From a checkpoint of a small transformer trained on Wikipedia.
Size: 12 layers, width 256, 4 heads of 64.
Architecture: RMSNorm before each block, normalized queries and keys, capped logits.
Training: a variant of SOAP for these matrices, 461M tokens.
Each number is 128 + 24 x the weight over its row's rms, rounded and kept within 0 to 255. Layers, rows and columns count from 0. Numbers have three digits each. The size before them is the row's rms in percent of the matrix's.

# layer 2 MLP down (transposed), 2048x256, rms 0.174, rows 1045-1099, columns 0-127
103:123119124128098129106137135138156106105156098169126161080087177139136114158117117116105095154095123094131141144142163104106113119108115094136127133129134114108125124138138109070139134154156106134135105124080162101157161172162142126129155119091145153104103104143142149119127147131163101105159117161145146137104163090142133147140111119131095121142114089133127138129161120166120124156133
102:136118155106144149134123122131117061118113150090143131140137083071151156117078156150123165136150133129121154104138140132149115130096115155130144128166113122139093077122109082104124112123169111091117109172133135142123144125110121096162125159115117108114123094106129126092124119112158123113133126136121127113180140135122141083139094103159169130117157126100151088137145081120169124151133
096:132135138105135141117132128128106120063123128129127100098125122133126128090098131137104135121133137112125106144080129152133088135114152118124164138122186126086124154134126161106113137137123110068158135143123083163094161119113169109125116113125067155139072100117104142087158064176107183129158136095152099120143118110144131124094130107115173110128100143128127117120096107094130151148126
101:122116138082093129123100156082107120120130148142173114156140115171128117140077143138102112113106091107130152146114163118127116145140147138177136096162085136161091182138080139093108110115125110151166078087141115162127128102096136123094103138108109163142130106141093172110145117129110119168134122104135157151151096133135167183088120132135135121087122125092129113124093197113149170108135
101:094134112169153107166136127118122130154158113142128083109163127159130131149122174118162123144129143150115135109105139151106090094156171105138114124084151137160147140131161180120128137140119125117101111149115118140113142146161127126127132127090170134095120118148116100079136130105121113129133121120125147132119140118131149117067137134119141086195126156149143149117133159084120101131158
105:130134114117108135123121114120110124115074119186120110157119090163114138133139096129101131089156101126128210161121138099111160137138138098108093128137136128133148122116144145125136151159111144098143118188113125161079147131136151132127096104144127105108111196132147134102101114151153109145154096090134139126166104149098131092137077102144120144112139106121114175144124134109116142107179
103:169143138128079133114140136167082142126136112102087138122153121095115101141148133107163119117098116114124087128134104124143152106150129146174144127133145153133146102126121112147125095138124153147144114112120116155095153110139137137127075195099115112131107127147100139135165146084107145105156109140106136100143083153190145121086122146128159155149099110109177156134178134140077144130112
091:096132103085098136151089197152119108103158123171160106116135140148108152133138093091099123122146119128107158126090127119092141094116115136127149147071137102139128126173130157132167148135161140108133118114150104171142130101124111177099122168100173147137153138165101132111134129093145110139159076132136170123114146127155113123105121114135123130141146136193100110141103104114098156161104
100:112127097108127133124158108126080135133167129119114134129156134159099139146135148108157076142125118112139140149110082126113131127143131113102101138162077133116113144118130137149136142117185161149147135145134166120107126085091123133117098086100117122138123090151159150093093124097121087080092131100139154099121145113108143136157106104114135140119167125136130113172124190163115116121201
092:134128114110154147117184113086151145134159122129106129143138159115132106144095106125130080120127139118126115122076148110131125146135102112084077093124124142069094105106168125139100139127152123104078102136141083184103119152181110119092143135124172155105115142155133117137156145088078142163133141154128180121113152119113124088173154108084123104120151111146094142138111103148175153131116
106:107102142114116182090161109124135108092129110144130105144124110136127133127087157078096142157107128126108153097140128148094142164114110163149097160134130163117083095102113106103103161132089096136126133106115127123101166125120144125114105122123143135126158157204077129137124183163079113113154130150156110088130152159102133093155094097114119134150156149153132138135085135141083135141168
108:116142120126128088173138147144118085111150134117137139137158126096154130123130141129154140060155132094138148118078108126125137167126176110147110131134098152126111120128140133135060129108120145135131112118102150130125127121083163140120129143129136156132166102113130121095137138136139132120165189093113120186177128120063113092148135131106114131132092103106119168131139180161064157094142
103:111142129115138120101114130126155106119171158089109159154142094112082104120120153141163116095128138132118119116116127093109147100106171158169141149108133106090127111120140115125151137096089096140104103133111181115122137142116104118131118115146142118137119168115097115134142121164146163111118155105127090151108127134142152120157164139151114099128183097092143122116112120113127129131110
095:097126124109130125177119124139114121123141153148072126109116118160150139150110149115114125144150126164163079127128108142143137131122114069126158104140154109177133083101119129114123136131131156089123133141125101101121116122145182156151119147149136140110110114113097114149143126108162085168113151142065136114116159140159119143122173086140094147163120110134126115173125131099131122144162
096:161095131124105101174129166109090127126153164165165129145162164116111120128137147072113145159149115119098133154159131117145115127145127116120122164086141121143126093160178135130136143148117134118114122150183144131118143090152117124156145104140090163118101127092100119155122116114140090120125100142147105142132108099126145130100129188126133147123175145179095131157133139060119138137157
098:100141094134150139134079142133097114140091108182124139134104145150159138104137106138165129176156136130121172159133123147147114107123138166149139136116114100145108118142148153133098155138150137149118117098143150153100150125075132122125122124151140119178169142132174139160103108161125119124194091151099107114093127151110109075103125142124139144117149103078124124151108089127106138173119
112:155137110174127123131132123122138139132119110157119123141167117111092081137132090116100150120136128118094139120139146095136113150114189170142085107117123144140133107136078124084105102098139115109132119137142144143132116109111141102148134136132078137144118122113143114100123141159125178157107126136090149134127119112101143078135169116125116158155159162146114142124123117117108100136142
102:143140133101147135166101124168173114150103132133101143124115155122087167100065109088133116118134125117129102123134144096094154090087092188121083170097110100143079164152117112125121138151078127105145128119111149070136117081137097151170114090126141161079165108123120165109095133144143154133109128128165164125127101163091115140158136099095129123139136119092081135130092130130147112123151
119:124136145180160140103157147109151120125169097143137148133106088171108163120140093145128144137129109086137133159124081126150124123169110134116121137117078117116091118110127129161123152089156111118160128114094134093120136146127136141146149147134154146112135117140135173097159175161130144083142148091131121124185113183144152165098146141148159146140135074159117139144108141130162149135097
103:130106138137151138135139114150115153153159123123167113138127140127130139154116118112101082171128127144141111100150141131090111093123120136141144127129164097154141122131130154156097124113093123107097097150093115159106105156109107153067134093137120109124181118169140146131147171157145127149145158129091093132111126118122180137148128100101129080129098116114099099137131114129119133107085
093:128121143131055137119109123132131113146129167156122075161145152160162111120139144124087113156087113105110102185176114112127099178132127084135107102148162099130142140144105181111149175129131148123152150165111144117078149145099129128165123109143141155091109147118134152129143127114134087142131117132106159148149168085127154121101108101130133128183138125152103116129151124084100128119112
102:101133118111103115136096156151143147114132107114159146140101155135132096141096124123143134099123192125110116183132155137111109141131131164104106153152124119117134128131153112135146119122111198179110123136094148132104165115156133114095138136103130142142098134149151153107124082131168117143107109152135113147081110095115140165130173095172125121094137161097110106078168142141087129125143
113:102153125152097136127122128180118117129132109122124149143145109114103144182127143157118140128079147143097135109107139140113169149148129110153103111143108116138146165152116102142162118136106160095116117090120101132139121162105138153150164134110105124126120147139108195109181141105119141153104138134137146116124161154093136114101108125125154086086123150077091097148156171143127125144131
097:127118153131127143096095156126174138138096102161135069133138110103123097112138055139097128109129093112113130145121113125113124139123095139107074116127167192124189124077125113088136155124137147126130132120100137110118161117143148140151126153171122129108118106128135121104190111121110145111098087112155139127171096142120112114124174141075127124139144143157137153138106162165109150107178
101:136086130097134123119114119118170121106135172095157165152135134132117163113138107112108086124140148127133121172146121111113160126136124118161117137105115091188110099154133092129150069158134113103096119127082117121145112148124151156140141094129127174111103146092100154078176100094099147154120113096184106139125112092136131119111148137107125137154108108143122096114106147173150078119135
095:138128093113152125114131129114100137134129148124127103101132168108148092107105147145100096145126169172128105130129196114105132145151133137110130171151151099080126164099115135139106168154107145123130135128147100161132137130088124123105180134110096162124121124095156137146140111111125134104159151152164102118133159167127185121112106115092142145123122100144134115196154112120109130137121
091:148139136149085112096159096150195145122131189114145152147147130157138119115096116143154161108131128176151157120131127120139114151123106118130135135153187107102141132129149107080128161117119122160146187127140140111096105100098092142118099167146116107154116142080100115136185112158158098167122134150077155126113072144092163163106122116104147190141141132151114161109160164111135165129138
102:130125089138135108092111116160151132124107115109106161125136132130081147150143172148112175117132149095160103115153118086128120121080111126122117095137105099133123094064165131150124122153137132111157088095140144121095157145130147173123133132095115124107129135150150125119131182155116139076150115119104108059136125124131168135121142091096109137120095145165113115120105135135123097126133
098:094097134129089140177131118167115144129127126142121099154165159123110072173077134157115108122063131166133089132130139137140104135096129142136128139092156131136116142138096120148123103158105134167108131134107146100097165110176161155166123088121134148121135119119145131108104132140159122135107117146121149117142128119144126138114126179115087116141083132109103127131122124116173185111152
104:099108128166177135102147107116125123140145149139090126098172145161137170129139112152181151122146130158128174161121148101170081104110124124147101131136145101144111119172154104179155171125160123088142095146115105148146137152150115119149131119080130086101168122154099157125110126128151131160166125133117120113125130098129111138119189137127140142133131138126093137165147124105132148171123
083:167107150114104089133132121125113111164108161101124129126169105147092119132087104128149129177111148102115144157123119136131099126138137139118092127139150099113118117099145075104133166076157128136160086164107144109143114151086143122127140122106074159119142184138129167147108123121138113128134139110144138169076155146100133144143126092167151152104114134106122117156128099142117145207139
097:137179141112151111125142162084137071074095113143157138155117153125140130094125145096138138125136164138140122162073141124070104112147110085127133149123122106123110154117109128132110122118125117130165125120131102094163149120105107135183129159107117104121130088165129195112154092162145108151111058152131088112142099132133130162100146142132107142152112173115146188107113144123136164132119
099:132105133106111140158149116148142156142123087140134156179102141132148134122150106123075145083140125140147059137119116119130124121171132099099117106159169114140130146120113146143119111096122140077143116132122159125207135084103104117119140157130173138173183093128137122142130141116110101108134115145109111131123154088116111113113084103112162143074144102123126155114146106112141109121113
098:117126098116117104175143154102120122152191144140137105126152153116159132097086118116129134154147147112142174111128089099124098111133152126118175111138146083132104119143114111123139113128143115100172128127077139126131103119147111111066148151142126132153148145151110123126131133145150148123184140150112142161144041133161127135130111109117132127099159097121135116116124130107106135120111
099:125126163135122132150099180110132151110187099092146157162121136085128084109155140151087154110160134078147125086144118107133131165076130151114146143154136138119114117122164118129148100146137149133105149100137088127141132140119175160126142114159102146152096107089155147101138128132106154118119125115121142172150124154134106113099109149142131085132148138135052140139099127135095094130119
111:110148113120158138133143121139109114175104142153175146125139154154157132120125114132117091143110135155115117115173150151166124144152156140146160114156082159100168126116123144096134128140055079122117113111131121111121121136111145108118137125136139114122126125154127134167101124062119181178166122114131082110166143153148163129114108141109129116112132164113132130133108105128142115108074
095:122096120112105152132187102172159177154125151136149137101136072129137110173107146106143162154133139145134152102122093164121125104106148144141167112133088114109106146093102139108119104085155130145105098190095108178127091087082119111107131130143136134125182112159138147130133096129125098168147159129135125115173135129120135117150144125128116095097122152108131132115094167141109195116147
099:132101137102081122156127156118102130141145143121079121127135145113126157179127123111086106159157134141113099124088084166146098125117126121152125206139111107114124124124124113137156120104158153145146069141158114142079108122105124140113164141155152122146105129113126100130133125173132104107115119076174136131130170105150129138156098088124141146129125075106117110129130184149122125143146
101:093107123125101131086179132147125182091157132127145116119114102126131157153138131172111106151126138100166113125089129108124117100153158122112133131133117112142088157145158123152140130137148108201118148131131124144126105134108182130159098115103093096138149087108136112107148104108154132082123113153140102127118152095119095110131150125164132124149119119110144088165086121165130101116096
094:145120106141148106130166149108115139175071182121080102124122142091109135112141104143139134117176109151129174128120130084138118133129144112134092160129155164105161132185149082126164116107119091146110124114140157149109092149172091164130175136099095126121147134146104129150136148102104087153118130132097155153114145095113134152152132130140127127151118081085151120126130126141161122153127
099:104125116097130115112158139200099099133147153087106132113104158140141107124127147159137129142115134120090142127134100155118095138140106119114111109151164128136138112125166108095128112136164143097128117088156108151122177155133169133113128128120145098142113106208152155107132119095149121140096088148150095112173120130150071083142088146115142146121108121107130123161151076089126130114138
095:125085133096109135076136120118114146118120100135161140103122126077134090110155160114103093090142128161135111139136148118128131160114148076124154144142150156138077186111101107124156124109120142132115119136133107099151111158115131103136116127076138095108114138140107176123134095151108192102104138146181138122175165143146177134148145127108156090124134150082106146120137135140169083126133
100:127147159170115147133124170129157127162132148130137115127136089087112156124103111146112157084129128070152178143151140095099076149141139153129137114119113093146097136129141083136094090156152103090190122162157107094096162126109110146118104143142143115123157104132114141108145127137112097093123159161114117136148124156125142116080160120129120139167090118161135124094123124161095113110153
097:118103140169090148123163108160159120132155124124120122150151107104129114062125140102118103123127093146143140145153160088103107135128140129115091138101145126159124144089134131151087078135133149141121123100137129137072140121156127146094127104119156148097144102151142117159136114125179146089148177147115134124161145086143138089133118130170170108152127096120120114199133156106166174102125
108:131108151160146135108166097137151102125126157124141137126096121129129098096129143108116107153182142119143098133166133095125141184138105137117138148155108137133127128175118137102116101165115160142132157129173162117112117199157120124125118144137132122101166131098126093118113121086129168105147070135106134124140119141103155130121151113160133127156137140149107102142114104163146119123128
107:149123167118170153163100100142086121129159177140101142163114097111106084162111093100142114109132111134101129106172138141122161139122150118112147177136161118108186090133140104132117114126119133151133146143150117134150102130125084130098080115138130116103160118122189130101182136136142083138126161145133120108163104157102106170117119164149145134160108121125108105060096136102167160122115
100:151146176155160119098125112123106125099117147101106081155170132121153111138135126117173145126128164132136148101095078142088140128111113128114132088119151126145110173122096111118125153110113142138136108127149160149149180139126161087138192118141126080117121149093119118178137148099140139138133140095130126100140135142107150153158170177144131101140127127126105139123080110137120095169108
102:113117080115121111135127122093135132087102099146102093178123175123131158102089153119141139158111140160149078138116121099137132101160124132136173142107146063140124118104106089134187164112129163153153131108124096146102113100103117067101101126084113124102137116136149180103134123128116158123089101135097108104116124107124135135127140130147062141117103137145102152109183158130164128167090
092:108155100077115136089131138073132100142104115142150150135120130116131134131100147137121113094122128156101094134125123125124131126117140112068107115145145102104134136106149119119121097131113133109163142114099099138133107135127084159149107096193128153138115111130155163124104105069122113158110128137133180133143073133100136132108154058114113118142119142137109096146126122104124185101127
107:133136128109147141139174130101092113162140120075164175142148133076169079155122109134107110127108143217166132091152136144104114118146083118080101158130133099126170133138104115112127108103105136125143126101149107131136145165114135111157151178138203152140128136143114184111138081093104134138098138123133101129108129130158115126119126182112104114097100145084123119121131136144143084163139
111:165125136167117139096112136101151112134107146112155180141109142166136097134157125133159156160087127135158140175118133130168138092127141132122129126108143141105083082146098113095142138142118120122122103126098123154174164101141066104113135084123097129139136121110094138163128132150129107118096108153110128098163112092141132144111086143111143150119176090159123134106088097112098087180105
096:142119167108173137127140133175089084095159180119111099138141114170102130153107127144193125153146141124147134128133125136126092094165190104166120125117165138158109123147144145149124131131121152100101112084121093137141069122133147086098097113119125126141084134117135137090105151163105127122141129086175086142159138118141120117136145136136131107134137116150153136159117085130162151071133
087:126087122086133114093160140078127103096148115101145101119135169086174084122123167152112144116158106170135119130158164103158124130132132112121129131124141139114125153136139122127149124153089156108151147140084115118140178099141159106140119099125105134129168092142136161134128128124109114141153116122152125122101106134116141116147100145151118116135091098150148172156154083153127157139124
109:085119128122121127126153112137098138129142104089148165138147098102121126136128171145116133139165102117147097122118152202176084121090114147148138132179152091136149131151107130136130146131081071154139087151173124124147139136082102169087149162098156093126157140134150135159129088112124130152109122148086120126156101116169138133098099106165119137086130167152155142097126093136078131150164
094:159102073135156161140159195119117125101130132128149169097116133141116167109119107122139143105121104110123112168066120119080125131146120115133133128074123137121106132076153156127112098115132149091098118064142175134153144098134098118139110108097112138109122144134157112120109145132112177071134147085079090103148118095098132149178105116100148130138115112085138132068116130131100143158110
# layer 2 MLP up, 2048x256, rms 0.187, rows 1046-1099, columns 0-127
097:115071100111145152124140149084134117136114147108138136114166105111080136147107144115112179116138101114161101132161092142073124118136089168153119097118119124119122141168120119123135125132092127145122169096143145134138107132119146183160120126119155157090112113140144133080124121152093107120098130162130144115112107141175120127150123131112123106120135143120094149127113130165099103179105
094:127116114114123154156145107085132130112149121147136132106111131120090130132152142094084146146086134159111115124123128141099175161105123145138066110122115124151117150142081111073117129082121127168082129115139148117112128156121087132137119142094144157129171116099144170155124124133157097133096147156137123137100119142160138153155125140137093074129156105147095114114128134171110152133115
102:147088128085093113155127108118133126121091116138124142115122100152107131110127162129123095123082126128114176110159160149139110160131137098098100138086142074107154113114109130146156132080135101046147119125132105139123121086108099135147161116122143119094088134140120115187109127107136168121163146125184148090084122111138138143153093126151114098097123068147113131150117080115129147110128
103:100142126117105145098098128146113140142157096111123149102153130095168134093112102140157107152113133123127146157166110115114127128145109101135134114140111082123110103158128136120104124146144156147115113152132163146129090136135123145168150083098124158123115164116100171082142095112097126125170152095101134178172143157107150163146131167153101155191142164171160131117160131121158183076092
102:089110129099117146132157090071143140123115102130108128144132125160125160122130122144134109135102124121133119143119129056158109155104172126131151164098090131110144178161127150138140138125151128121116171160172104102153150117106100099111136127150106115092119121189139146097100139102142084098101110129106135139134107137121143090118072163120155111119123153111090130124124132140204116107154
105:138138125148137122156153134134114137142094109103131095183129135192162132130143120097133132120129190094086180165144116167121132135142118144132169125104118064157101174120151159124142137128120146068097127141107118120164131161121109124141118163153135129106115111117097100109071119096136101152041151137108119129128142095134123146146110104101111086142135159108100125119145077130160143132106
097:111090121141182116134120088162133095166064118167117132141121121134100150135130143144163083111108135097127084139128115099180107100089116106155098145148177161128126128137131095160089093160149138094167114102124128103129173157156116106144134093144122145120110123139119141091080114177114175144129123147086129161155150149152137115145111128141111114147133155165167133164131138155184133158109
107:155129111125141144091134116107137106168088133130158127123133100131119114127137110134149176148139176130183114121133091129149166157121098147118106115133130127149128141112123146112118068148111159117109138106118152087115111133113104119089128137108126107169089128178103111109157095131119085137160159134137123161066155134157080142155152140149168098119149117164127141139155137128179149116134
094:125145162157158086163138119148152147142090135160079161117114168085112168133124102146075139107117137171134103123152090170118137126131131111158128112152137103137112121116094107088166131136089096124146112114079144136156101129103106136113137158081167154161133131114119154116129165116133105119080117155100119141072121137104121175115113165118141081101185096155102119113115140120092098095123
105:139153089129133136144124125115129148120152095141126130129113112123156180084123113121087118102109123128166121127145124118147131141108126127178169147141121133120161123126130147130141123117115104140114137197084143107135131118091145089129169106144113086097103127161125132139114097099140105175138131165156129143133165136162129142139077166143161159136099122152086154127133115142176148137131
110:098118163113132143134107154109134138128088103137133139122121139122149154140146079126134106123081138117085180144157099127152138128148100141085143148150119123107135113154118137124117135129089113149179118102097149140102094115138124123118071150096157090144089137114092109148159142129091113143137127128079153146153146171135122169173134149136132136123200181137154144114116141167149137127148
103:112094117135116086132150127162092155142102109114111101141114117141116088131176138191113137117166111114153154123171109131128143143077125153138099124135143130118135121117149108118120105117122097174127143148139137125101101119141169196129194143162108108109166124140135149130150115164123127144094130129122131114096146128147135165125103191095147091136144098081155119139111147125143135127137
081:094130172115134081110132139165125120113145090134119112150105157121117107151101130121165169161132136052110124151160151127149146118141087099148094160092109104109130157104154122156117139130158129093124149134168114124147173135130155116166122080157162123156146170178138127144096133092134128096104171133127165171131109132123125142187109146146107153160181143127111109153134111160117109101112
088:110159125136157121132123185178113138149154111132194110149152119132153126123115122117096140131099111110088101101132093078126184158151121148112140125105089090127128107179133153114135167210108089113092090120133135126128129145169150140111114112104123157139103107131117113157090122109133149118143143133129093088141086113118158103139161136098156110140126089137115148111106108115186147106117
094:122106144141159121140138088100134089131139145069183121065147153145121125159111169118157166111120116129143121160130155140117095125078123160151125131138149139142143102137110127098151128088164126158121152132102114113136121175120098136113161155161131128119125094150096140112144115140106134165121138108137110117128120136097118092140137101104142135149154133149128114124113142124099176128087
112:131143077157095090109095058141136104111114150153147119115124105125142132166115145151077101114162110138075101120123160153115174152134103177120161113175138128170102118099150168119189138105119089164109103156115114141143120135155123158119108126127133130147162141090154076130170147139119175157085159146111135123124113125126113109116138115119133136122167124148129131110092125107128134097103
100:145103130126136136172123151135128105116090180118117114112119096089109102085158141140149137128117108136090110115107141136133130099139117171139122098129169133071121117176152145137180139136120149106084131127139124114126169123054161124101146112142150115108135128138117181138125158131117143120180110098150172090099124095172137118115165139134068144092119136142130157096146093118124127083118
118:058088127148143138118147133147128093087133206154123127104178083134132132129196162130136106176132144150117076155154122133118145089133137096146148136137055129122177112128097115159107159130138088161088124101096162139147098132124109153161148148107134098117102132097169166073143149127123130064113150135110128137124095106136145087145119110115110116103133134118163132141132142145116132145123
111:105167093156135107118101090117136169096086145095157135105171146139107106119115128136097144117102144112154131127152115102162090150113100125148122117119114150072165099131090129118152128133118130135108124126166122113153130110093074082133146084097130146165074104136117133132096125136095100087132100101136109152132169144117089167167103127120123104145177117098198136109122191112144112103134
096:134093122114169134178132114160113127154144124095109165097106084129151126118132166119192147123123141117176170145111173168112092150112122126165093102103104127111184107062126131130129092136159135155141159125144119154155126116138150133132139128129088089146136087144141139136097147085147149113130129105165115123058099119142116121120118149121132100100133155117120143147149133136108156145138
101:094120122120086145152141101125096125107140159184119118125162107120111072135101114140111125130143100122146135137150191141148110163151151131123157164124150108106167136107125130089128129124130161142139156130123178147169138111111118123157151098133129118077124111149098157132134097134068194151123150105128131160160150075126082138120169142139133109139127104131112126097106139097128101156150
097:102134073138095138128111126113135120100113147103134126140112101147131150130133156112108126115109105124159074137143114132092192150104135120162126116200071116118131146138119108118123125151146097128088117093130135098154127127106136123126100141096120110143129117113131075136165106106112099153118128125085181134136099185083123102111136131123125084120124117133105101065161116169128142108117
096:058126128086108163125157128137104149124159076114133157125146149146109181081135128135127153104132168084111155121099108163117116104114126157121126175123107119142143074116159152146134115123151119094143134140117148163150116171129082106128141141114080105098137135135117159148083105122087134110123134130121169155140129154128111156123095123162116131116192127135133143142153150137136147134126
105:142095127150094120101132116114168132135082113143095099174148136143102128152124122105134099148130148115174130138149133149151135149140077173149126172133131153093110143093107106159140135135096137155183125145116128170178148154102129145163182121114144120186112139093122127129094152173146120148098163113123152141060114156141159129123127145099133098136137156110136146090127108155098121146101
107:137154114175157135145154197100139079163124188131085134129131109099138133143119113149144137086065148113164145160154134079124098130135113113129071121109153117133114127119143130123109104144160107113127115119114140159140103098155139112130113143086154085180117137156097123095133151105109136148145149113076122130124098162181144131178115118136149122150136186136096101144156144167148101121142
095:098128128102116151143161153134121142138134148175093117112087086119122146138148091106110176101104160118151105065157167157120126125134119100109146141108111099137096132154161113156147111104123185086148102135123152103097121114128133149159138108130107126111120097151127172147093130086117149114125135095107139114144141138160086143140108160117126160151173114088137154142081081133132107117142
094:093123153173140127125064108135094174150103089119129123131142171128138098099108097127104136111107072098172121163104075131130113153110139102130117151130135123120126162126139149134159120101156128119146148118086113097168101126130085127109105133150124099122120124136117194126090105102101119144128139149092108124121124139102132118117101158104119101127174070138150099110127160164168132150142
094:098122128134193112132133128130152098135097134147125107159109160172122138137131107144161107113067148100168160143120114123115099089131112134157121121138079142160125088114130136129122092169111153121124150152109118127156138158144145117145128157085132135170167158104151135162117095128119121135121159114122153108129150088135131119134140126106130166089149113096151113101110164125137100102111
101:132111141153124118100124112124130124094128154130114113169148129102101119084115084145136122074177115143159124107126111144178118123147129146109126162064088127115099163105127122143084170171121096121147172122153122087132098108146134159149121132114088161135089112146160111142125101103085170146192140133159158124101112110112160114144133139116122141110137066122111107106109123151128127132165
087:098116118115133167124112132094088121115120126116149104158163131143130115100125093127134148116085090140125150117148142143104118103127150157131117126132162125151164143118136117069128090126099101157155178107133098140119141127132116130151063127136074182139115072085115150132181169143154138164125127115134109140118149130116114124132144118143080130164174138110117120099131099155103119180134
100:128090103152130125142113164135117150134136156127142148120079085122105101090139134180157154084126164116132118138126120155170134121146133129120121119185120139113136146171133093147139108140145115115138099106097133155142130114099124160146169141145150107135110160157099134140138128095077114097116172132111152156151114166173154130112109123132139117138145136143114111112134160073132113118157
097:093132099146141164108146153183144143106092162146080114115121194112120140144128151085093148151154136128152124123081130099103139091127152138138085137097134168122100146125144128120127114086128179126126160126116116122184138125120116164122083127129139164138160132100122136163137122087096143124105158134147152121155145186153168125129127145131122101121137119088147101099113143148106117170120
096:095145122132150143105111120122137121155146080109112128091109108145157148128077118168114146146095108089113067106128121116147129148152137135151144130074119130143122178178117147130151155133124120125098143090152144127106185151132138125110108113149132110097110129084145137128136125120140091113114171146163108100147112160150167127127147157124150122076154126095108132143127094135099139179150
105:143121085123079126131125081138084137088126159121143084106107124169130113090161087136126096160129105135145109121131140130100066159136118157120105139149115142157138127140145142150096116122131145121136114138120115146134099155139099096123129127172103123120160157094150105122077118139105153097157125169100113116136088135215174171111133156156131166144098136154154119124138090133157146102094
104:106155122148172162131125136135134119106112167116141166141136109119154126127108119115114135129123113151132150091174166105110146138146135125097108119110096125158123146154116115107089148108157131091127102152188100090111169147129159124136111153144126113106108143076107097146126126113160162088107111099105128146126132129169135126112154097115114106141100143151141149078142153145128126115088
105:113094123126148113098143070113132109136105105143125128124111127149124156161136112113103130081152119124178106076137140124182117141133103135076137105094077119165157134154152150109135129131109133149136180097132159153168147148152134117087132133119078086118106170103170139131121112120151111152116130141161093167110121143118136132101133157120177124126103170088144141153102121113160096121154
099:123090129110143114116119147134158081102128105110149132145159127132112150104134167109134132134176158035108128114115140101106101115112194122102096134115141144132126113150138099131130108139145160118085145116110147136103166175125137098138121095116112149135115175141084123123109142105111101097171137135125154133135172132105119110147101150120129141165132151112133147075127144135181114137115
104:149165118117143125146167143168110141118134148120123111151136067129168183158124103120129124103090142107143145066148105152165147157112137108125123092145194148118150150164099142114165135140115118134079079115143136146134112108136101117129140109096117143134135148124134107105104128094166117120088159126137106153133120120117088137131112156151087125077114132149126191106120124175134093118128
092:114101131110143118088127135100123164119148090146105142128139082137159105113087133092145140135119112136151109123111123156104106156136124125127134153099070148124088080129123136137076075115114138104171189129113095100100144069108145089139122087164109186138173124107144113091147115143123140088166162188126126140098134127151145119124130138108158159098126085116106130114172124153118097115139
099:138128185140132142170118086091109171099116095147117120101154142079106131110104120124139163146106127132156199078123117144122147135117141086143171123107125138130128139131118094134120144128136108152120129142104124144144096088122134128097147115145138115084111106090101097094096145131117129119152134121101099120119137126104138085132170154118090169091109133123136111096107179150137148168126
104:135102128141136158136071179129117094122103127103165115111121113113095113114120153139140155184115100113133147099190128129136161149135126152132129107115095104098095115114132112132118119109161147052169101138109124162107097142075116127084084144109109125122091141149126133118090122147134154141186120169130111165137147154135143117154134135153163114137150130154117135149158114109130141154118
090:118078132134147106136172131170108103134101101178111127160181161138153130089135122085123131160129160125133090126140149159113124162131093142123133118144133076155144070144145128130160129092135122095116100132138118136138117164136128151143164104120126137118140113125085126185167130145138107098155134132125150097121139134098133107111112156191158142116146147146153138118159111118072130139086
096:155146148141141109108147117132136126058140111147100175124114152119139125084156106113107135141108112162125141173155142156088122142130097179159128120111153111137119110130127117150129121092138124095134147133159093138136125097136130097129123102100095123111126121129081114192137098143146146152122109134144125160127132106130127147092131154133158121157128117141114139133127111141093127097119
116:130166138117124172171159126150081167103126118121140164135126161157097156122173102104138119132142139063121117109138123115122124098160161078107147118147174099127115117107130140141149156112129108112071128133131143113144093115113119152154108121111156157114155139156121141107105116082122090176110088154157101172137145148141088132131091134104109113105145087146122180109116120104083133154111
100:138151098109094117123142120103062115130116096129146127135134141148123149130141118160086136123140137125146140120098133137155130077135082120120125129140105140141091193114130099116085116097095095108056122108099137092116134164149125099141115164105097132106162146120098146065078095132168125105118124135113102147122130093136112124107141101118134119138142095151133165167105165122160136129138
104:107084151165119145142098139109110138148102111153127080103119145111117095141152107144116131163107111118161146129101139137103113132124131129140135118144082100211158166131153121160141141119167086164113159132116148109168129105161136074121146150151135087100130087143116104173162163158141108133128129166120132162125096150110121123110115121124120144099112160114081129089119111130142156113131
105:175101096167072121107137156136133088118125141127132101112101103145123117083141137120137152187062093129151132150090129141152136092106125129141112112102142084129136128098111120141126113110129132108142089139108099096147101091139094107202150123100090109113107149136147108139154122145104110169116125108132089110104151091175120125173149107154131170119160161115144095100132142113150132113136
089:087105120129132085134129146067124103148116124154113151116089097157137150110123095096112106128111142123122163146085085136114110166144111099109134136119115094109155157105107100173159107138153150137111140109143128113186132087123149118121152093113104110106090161108141144133090140101131103100114131165169122120119106095160158122120068130146153124130124084120121101117141144151160118051150
114:050102102105109115096198130105128107118092116159083121149131126130121123125139187107118092139155128092125095158169106159154129151074128159115138159118122100122102094089155081142118142121152115157210123138160121109132148163117145114120142110134153094152123121158106140166106111158108133190114164113140104098130152110103126106146131177109141158168129112142126109079139130125131114126125
107:088136122138145118142173075165125147099161114112170130133136078097106139146129161069135153154146134099133148143145105137150169168127150129143196136139113140153140126103137160136097160185140071144159155083119116121151120132128110076111135121091124115143137137118138130125161135153115127129170168137170122147102140094159154102100129094160147118142151088128169144096075110136107107153151
099:130130145103123096126138096100170140122085094127112146177166131125164128149137112093088125102138129123116096076125132154154144099129111159117140154155152071135132125108127146116123119108122141186166157163133169135107161157163112113130135124101109144111120110125145096163102117124165103115143153143150160112052148148073143175172096119144146102120117138136132122095115128111134127149155
093:114131090122103106168098136151114135114146139170107162161153119157096120145178108110121132107146141141124118135126092083105113129104156125140161129168146114182128138123151129115113143106102128147138129114121158157100118181155105095132147140128102157129090126092124087122132142071155122177139124128133110112153111116109123113092164134179107156100115125133095095097161116148109123110124
102:134129114111170137114139080181124155089113125118134124175121160102131199104162160098162108121121088101157140113135134136131116134112100166171157118132141103137150160141148109148134090115130109120143180109153134164102102140096064165097140095122137161160147132163116149118100136123104094164115107155144140100115126126124131153099092151133147115159128152100172090145117092120086132093175
094:106095109127124161132177113078129182141103118155133108130122137153144127158130172123091143143135140154097125135148140104154159137180091130172152135144152114099098107146080175130176114142128089144122132151182136154100101118212120140094083141117120141123139110128147106132147159087104103155146107160129117177163132141168116155111110140134122121105116117131116133123170158144127086115095